config.toml
head_dim = 32
positions = "rope"
rope_fraction = 1.0
qk_norm = true
lr_head = 0.0183
grad_clip = 0.5
doc_mask = true
Each number is 50 + 12 x the weight over its row's rms, rounded and kept within 0 to 99. Layers, rows and columns count from 0. The size before them is the row's rms in percent of the matrix's.

# layer 14 MLP down (transposed), 256x64, rms 0.263, rows 19-44, columns 0-63
094:46 43 56 72 47 58 51 51 51 56 61 38 39 46 52 55 57 48 44 39 65 47 51 50 40 34 82 48 52 68 65 56 64 42 50 45 55 55 37 41 34 54 62 47 68 74 45 30 57 47 91 27 44 36 54 45 32 55 48 56 64 44 61 48
115:36 60 51 57 56 44 61 42 42 50 26 44 35 61 45 66 28 56 63 61 50 38 54 29 51 59 34 36 47 24 33 51 63 41 46 59 33 51 58 36 58 47 50 38 46 58 50 55 64 56 90 34 46 38 35 55 47 58 55 33 55 65 42 50
095:33 42 65 46 47 52 51 56 46 39 64 55 43 59 72 47 51 51 46 62 57 25 54 43 52 64 57 42 51 33 54 55 39 39 68 77 40 51 46 35 38 66 44 34 75 55 67 60 71 58 61 56 39 27 43 38 33 43 61 39 31 63 43 48
101:65 38 47 44 49 61 72 61 46 39 66 76 61 71 55 39 34 49 49 54 55 53 60 41 52 59 50 46 44 57 37 51 38 46 53 55 45 26 32 58 48 65 38 33 52 59 29 22 62 59 36 73 44 66 46 38 64 47 58 68 54 52 67 48
118:71 50 62 50 41 51 63 51 55 65 41 76 49 57 35 58 53 62 72 34 30 54 56 67 49 28 59 48 57 51 33 37 59 62 47 57 44 79 59 40 45 58 44 37 27 41 55 39 77 51 59 59 46 58 48 47 58 37 58 30 51 62 55 60
093:52 46 41 65 44 42 66 50 39 68 49 60 40 54 40 42 36 56 33 54 27 68 61 43 45 47 68 39 57 33 59 53 69 69 51 56 54 27 45 51 64 43 71 58 57 56 61 62 72 51 64 38 45 49 64 54 45 30 52 54 70 67 38 71
114:49 50 46 64 38 34 45 46 49 48 83 66 45 73 44 56 64 51 53 60 69 57 53 56 55 49 43 73 46 51 46 62 40 57 39 42 65 28 42 48 40 52 29 48 62 55 56 45 35 53 30 41 68 63 67 39 56 44 28 41 50 40 39 75
104:45 58 57 64 69 47 69 52 64 49 57 39 44 52 74 53 32 21 57 51 52 46 42 52 45 51 80 45 62 54 27 32 52 81 47 55 55 50 46 54 45 36 37 44 56 49 42 63 50 61 50 55 37 76 55 60 55 44 39 50 22 54 51 42
105:57 53 43 35 31 51 42 42 47 45 38 48 33 46 62 52 58 39 38 60 46 35 61 56 86 32 64 61 49 53 71 41 55 70 51 62 77 43 52 38 58 40 56 42 56 43 67 31 63 46 50 60 43 71 59 55 47 68 53 29 63 48 47 59
099:33 51 43 53 65 64 44 19 59 56 23 45 47 70 37 64 42 34 47 61 34 34 42 41 52 42 51 55 44 53 60 45 54 45 64 63 59 56 42 35 58 54 45 34 51 37 33 46 25 57 64 55 67 55 37 76 49 54 42 69 38 39 41 55
097:29 50 59 49 46 73 52 51 51 45 58 54 60 48 53 47 29 59 31 66 43 42 53 53 39 62 51 46 35 76 67 71 52 44 49 54 53 31 51 44 66 80 52 66 41 44 29 38 38 58 36 52 28 35 38 59 42 54 61 41 36 42 36 62
128:00 49 48 50 62 44 50 46 47 50 41 68 37 52 56 57 44 50 44 66 54 44 57 43 73 49 48 53 54 77 30 49 63 46 35 52 40 63 64 56 63 59 47 52 43 48 48 47 33 45 57 84 55 45 46 54 60 56 37 56 54 57 50 66
089:99 44 44 50 36 65 43 56 43 51 51 44 46 36 47 57 56 50 48 46 64 56 53 51 59 54 47 59 49 36 59 52 55 48 39 56 56 43 79 50 44 52 40 45 53 57 70 45 45 58 52 60 58 46 50 53 50 49 61 53 47 46 47 39
088:18 43 33 43 39 54 52 47 51 52 71 52 47 52 60 53 39 45 56 65 61 59 50 60 52 48 80 31 40 68 48 50 49 36 36 47 64 41 68 60 42 63 50 63 41 39 42 54 33 57 49 50 44 62 61 43 63 53 69 40 53 22 49 77
094:12 40 26 42 42 50 44 46 67 57 42 47 32 59 43 48 39 43 47 48 52 50 62 52 61 58 68 43 36 43 46 46 46 13 46 53 43 45 65 49 49 59 57 48 49 43 16 56 47 58 48 58 51 58 42 33 45 59 67 51 54 37 44 75
114:41 61 60 47 51 67 53 49 28 48 47 47 47 52 30 34 52 27 50 52 44 63 42 60 56 49 41 78 57 24 51 50 55 35 58 39 45 38 60 44 30 77 65 58 43 34 78 58 64 38 47 44 35 37 65 50 60 54 67 59 52 49 55 42
105:59 58 35 53 49 48 61 59 52 72 50 51 77 59 58 46 62 56 46 62 55 68 32 51 44 52 60 51 69 82 27 61 44 55 51 62 45 34 41 42 40 60 49 27 40 50 49 27 55 53 52 64 35 48 51 46 33 50 34 38 56 33 29 65
092:39 50 65 27 16 60 47 45 56 32 41 48 36 41 52 67 51 44 68 32 44 70 66 56 40 63 57 53 36 64 37 55 60 48 52 49 44 69 64 50 53 47 55 38 41 51 75 47 48 52 36 64 54 48 54 74 42 47 52 28 60 53 31 47
100:71 61 50 71 57 73 54 51 51 51 65 53 61 40 58 56 40 37 38 60 63 50 71 29 45 69 43 52 43 47 61 55 67 68 30 65 45 35 39 50 52 58 44 62 49 43 59 44 64 60 54 69 48 35 81 46 51 47 69 71 60 57 47 56
105:53 42 34 56 63 58 52 61 51 55 54 31 32 44 37 57 38 49 65 41 49 48 57 34 41 60 52 37 67 47 37 57 49 53 54 65 36 27 46 41 75 43 43 31 40 60 75 25 57 42 69 46 52 35 63 56 46 42 71 75 50 46 52 58
107:56 51 49 41 55 60 64 44 56 75 57 46 52 63 46 55 52 36 47 45 49 48 48 43 39 38 64 32 52 60 47 35 53 25 58 66 45 41 82 41 56 56 61 33 16 51 45 62 48 67 50 62 36 51 53 31 67 44 31 57 63 52 46 73
096:62 49 59 51 48 54 32 52 27 46 31 33 52 48 57 41 17 51 55 41 53 56 67 56 49 52 52 40 45 61 50 47 63 40 49 62 39 53 76 44 33 57 57 60 67 41 78 58 43 53 50 79 49 54 60 55 53 65 66 38 52 69 27 47
116:55 53 48 52 47 52 37 30 33 51 51 83 55 47 62 61 50 41 55 47 53 45 26 51 60 67 57 64 30 50 45 36 55 31 70 64 61 49 75 53 34 70 57 50 36 30 39 49 41 35 38 51 56 56 60 42 40 75 57 38 41 41 51 43
089:07 48 43 46 39 25 42 41 50 58 51 45 38 45 55 55 40 32 54 54 62 42 50 56 46 47 44 38 43 39 40 62 55 61 42 69 46 67 65 59 39 52 63 49 36 31 62 80 47 47 53 47 60 35 61 44 51 43 52 44 74 66 40 34
080:39 59 53 52 64 44 67 41 67 57 49 35 42 59 50 57 34 65 51 49 30 38 59 49 40 45 28 55 50 62 66 57 54 41 53 42 49 42 06 67 42 41 61 28 54 48 71 41 64 53 57 31 41 38 55 54 56 59 50 32 59 33 50 50
110:30 39 61 53 46 46 36 44 54 50 47 55 49 62 45 49 64 64 42 53 44 43 46 39 57 32 57 48 63 25 53 49 58 43 52 54 54 37 27 46 27 63 40 41 47 39 24 33 53 58 60 24 45 50 61 51 85 69 64 59 46 30 49 62
# layer 14 MLP up, 256x64, rms 0.27, rows 20-44, columns 0-63
110:65 50 72 54 58 69 39 80 73 63 53 58 62 59 49 31 64 36 38 50 58 56 48 51 47 42 49 67 46 52 58 54 63 63 52 69 54 49 50 59 64 32 39 58 50 50 56 52 58 46 43 71 49 45 62 38 26 26 60 24 58 49 35 51
095:56 43 53 50 61 51 52 63 61 40 50 53 54 54 50 21 39 45 55 47 50 58 35 43 56 59 55 59 35 45 58 42 13 61 47 31 54 45 58 67 61 48 46 36 55 70 61 56 76 51 68 56 57 30 52 32 37 20 49 30 47 51 58 58
097:74 55 51 45 59 42 47 56 43 63 70 52 45 57 31 35 71 56 70 40 39 54 46 52 50 13 61 32 69 52 47 31 62 48 46 55 48 52 50 65 57 58 45 66 45 46 59 72 55 37 40 65 46 65 39 49 39 47 50 60 35 55 28 36
118:74 40 41 33 50 52 44 53 48 28 39 52 52 55 51 57 34 38 48 58 44 66 60 62 34 35 54 45 63 39 83 46 48 65 42 48 53 39 70 47 65 41 39 36 58 81 57 68 41 42 40 42 50 56 50 56 73 40 58 46 41 30 53 45
095:52 47 45 58 46 53 46 37 41 76 33 50 49 55 46 64 25 44 46 33 52 50 64 62 33 42 59 69 54 39 48 61 40 64 54 52 44 45 63 56 50 53 19 79 65 40 53 73 57 32 59 36 32 40 47 68 58 61 54 58 60 61 39 55
122:52 45 58 49 54 62 70 76 47 66 69 35 63 32 54 46 67 31 62 36 58 49 55 76 44 42 49 64 57 41 61 54 56 57 58 37 42 31 57 34 64 43 31 65 51 61 58 46 46 59 46 44 50 72 51 57 23 37 66 42 44 63 48 55
104:67 43 56 29 33 49 49 48 36 69 50 43 42 29 34 33 31 41 54 37 28 49 37 73 52 51 44 38 45 43 53 61 39 43 54 44 21 27 73 66 52 40 49 56 55 48 50 63 51 62 65 38 55 28 56 65 56 46 58 40 50 51 57 56
105:57 56 45 37 65 32 46 40 35 48 45 55 44 60 56 48 22 38 54 29 58 42 35 57 53 42 36 61 27 31 58 68 48 73 30 36 68 42 55 59 59 45 55 41 46 73 60 59 51 46 38 68 57 54 49 40 54 53 54 27 32 64 43 46
101:62 69 39 46 57 63 62 55 49 54 57 36 54 37 39 62 55 50 47 47 57 58 41 42 40 36 54 44 46 33 31 47 48 50 45 37 61 54 58 57 63 71 19 58 24 70 53 58 43 50 48 66 40 19 44 46 62 27 67 44 30 50 39 51
091:56 40 58 39 57 46 58 56 48 44 62 52 33 33 20 42 39 48 34 62 74 51 51 59 43 52 39 65 40 49 47 79 61 53 55 72 48 52 67 41 50 47 37 64 37 37 48 65 43 39 26 59 63 45 42 50 39 34 54 31 35 62 52 67
124:56 68 39 38 63 65 48 36 55 44 53 47 59 41 50 55 58 55 82 45 62 37 51 60 49 38 66 36 45 44 58 51 67 52 50 46 65 51 62 72 64 42 30 48 58 60 64 81 73 45 47 53 50 53 46 68 40 31 33 40 40 35 54 39
068:48 59 54 46 63 51 61 42 78 53 77 37 46 45 57 52 51 32 67 56 37 43 50 65 25 46 72 31 59 37 51 55 38 66 61 42 52 74 38 63 44 41 55 57 42 45 48 33 38 45 52 42 59 53 36 48 65 51 29 69 55 68 44 41
079:58 69 52 64 72 67 48 40 64 67 63 44 68 43 65 49 51 39 59 33 65 51 52 73 30 27 46 63 37 53 38 62 42 49 51 48 52 55 79 44 53 47 60 77 42 60 64 51 59 45 34 44 48 52 44 56 43 46 55 52 26 58 63 60
093:55 76 39 53 43 60 47 37 58 55 70 51 55 43 42 72 50 24 71 35 72 63 61 52 43 48 60 54 32 40 67 63 49 44 52 65 59 39 76 52 36 36 47 47 62 72 50 60 71 60 32 37 43 44 54 46 54 50 43 45 50 41 62 56
119:57 26 32 47 51 68 39 57 41 51 47 43 52 54 60 32 55 34 66 47 81 37 58 50 47 60 40 41 33 48 70 49 46 54 43 55 58 51 59 46 49 18 60 49 45 48 65 72 52 40 42 57 67 59 74 59 37 38 46 42 46 66 60 66
109:61 53 57 51 43 64 72 67 43 49 53 49 53 64 24 44 68 46 43 47 61 56 47 48 38 35 34 46 47 50 76 41 51 47 49 61 47 37 64 55 53 47 61 71 59 54 61 75 59 32 57 59 66 53 51 66 15 40 42 44 57 49 54 26
100:63 33 42 65 51 63 36 64 43 41 36 40 50 41 67 56 71 47 61 29 54 46 40 55 56 60 62 54 48 46 66 77 75 51 63 48 33 45 58 48 66 69 39 50 33 40 54 55 62 30 42 33 43 44 51 64 58 38 37 38 40 48 28 54
100:72 56 42 47 44 57 41 73 55 74 63 57 48 62 39 47 35 42 39 41 67 47 59 34 45 61 50 62 20 40 41 42 54 52 49 79 31 58 44 59 56 28 37 51 46 60 50 50 60 51 59 67 66 39 75 51 51 41 45 43 35 52 46 57
106:55 67 39 49 41 49 50 53 43 62 53 25 63 58 40 34 58 63 44 39 64 68 66 52 30 58 49 47 43 44 54 23 53 60 51 57 49 48 70 68 61 50 44 42 33 47 59 66 30 55 69 39 71 55 61 65 50 44 66 42 28 62 53 32
114:60 53 63 49 46 72 57 52 53 38 64 39 65 31 51 44 51 47 50 60 56 76 31 64 35 52 63 58 48 44 58 60 55 54 43 53 59 49 61 48 55 60 55 41 75 85 52 58 59 59 43 70 62 38 49 72 69 40 41 42 58 48 56 25
098:60 48 30 54 39 72 45 57 47 60 67 31 62 49 62 56 27 50 64 69 72 60 51 65 64 47 67 70 54 38 59 40 59 51 54 41 58 62 42 49 53 68 42 67 37 51 50 73 53 37 52 49 54 64 64 42 45 48 39 39 47 70 26 50
121:78 36 43 60 34 11 51 47 54 39 37 42 41 43 59 29 45 52 59 31 30 46 34 40 48 48 53 45 46 53 67 58 69 59 65 63 55 51 57 66 58 47 49 47 48 47 56 49 50 61 81 53 49 54 75 49 50 30 49 62 53 49 51 46
093:54 48 40 50 64 71 59 57 32 66 42 52 55 51 59 52 43 43 73 54 57 78 57 74 41 32 49 46 43 26 80 40 46 51 63 52 27 58 47 54 64 50 57 72 66 41 61 48 49 37 34 28 50 63 62 43 41 49 55 44 54 43 51 48
072:40 52 43 32 68 48 53 37 68 62 75 31 65 49 41 40 51 38 47 31 46 61 44 51 38 59 48 44 66 28 74 59 37 62 38 20 38 66 49 64 55 44 51 51 45 31 61 52 40 35 41 52 32 59 49 38 47 53 44 55 63 49 33 41
110:57 53 57 47 43 29 39 60 55 60 34 39 53 32 66 71 76 40 52 47 45 55 34 41 43 47 56 67 60 44 66 51 61 66 65 41 68 52 44 74 35 59 31 38 41 53 69 56 67 57 60 54 39 45 74 52 64 57 60 54 45 53 35 34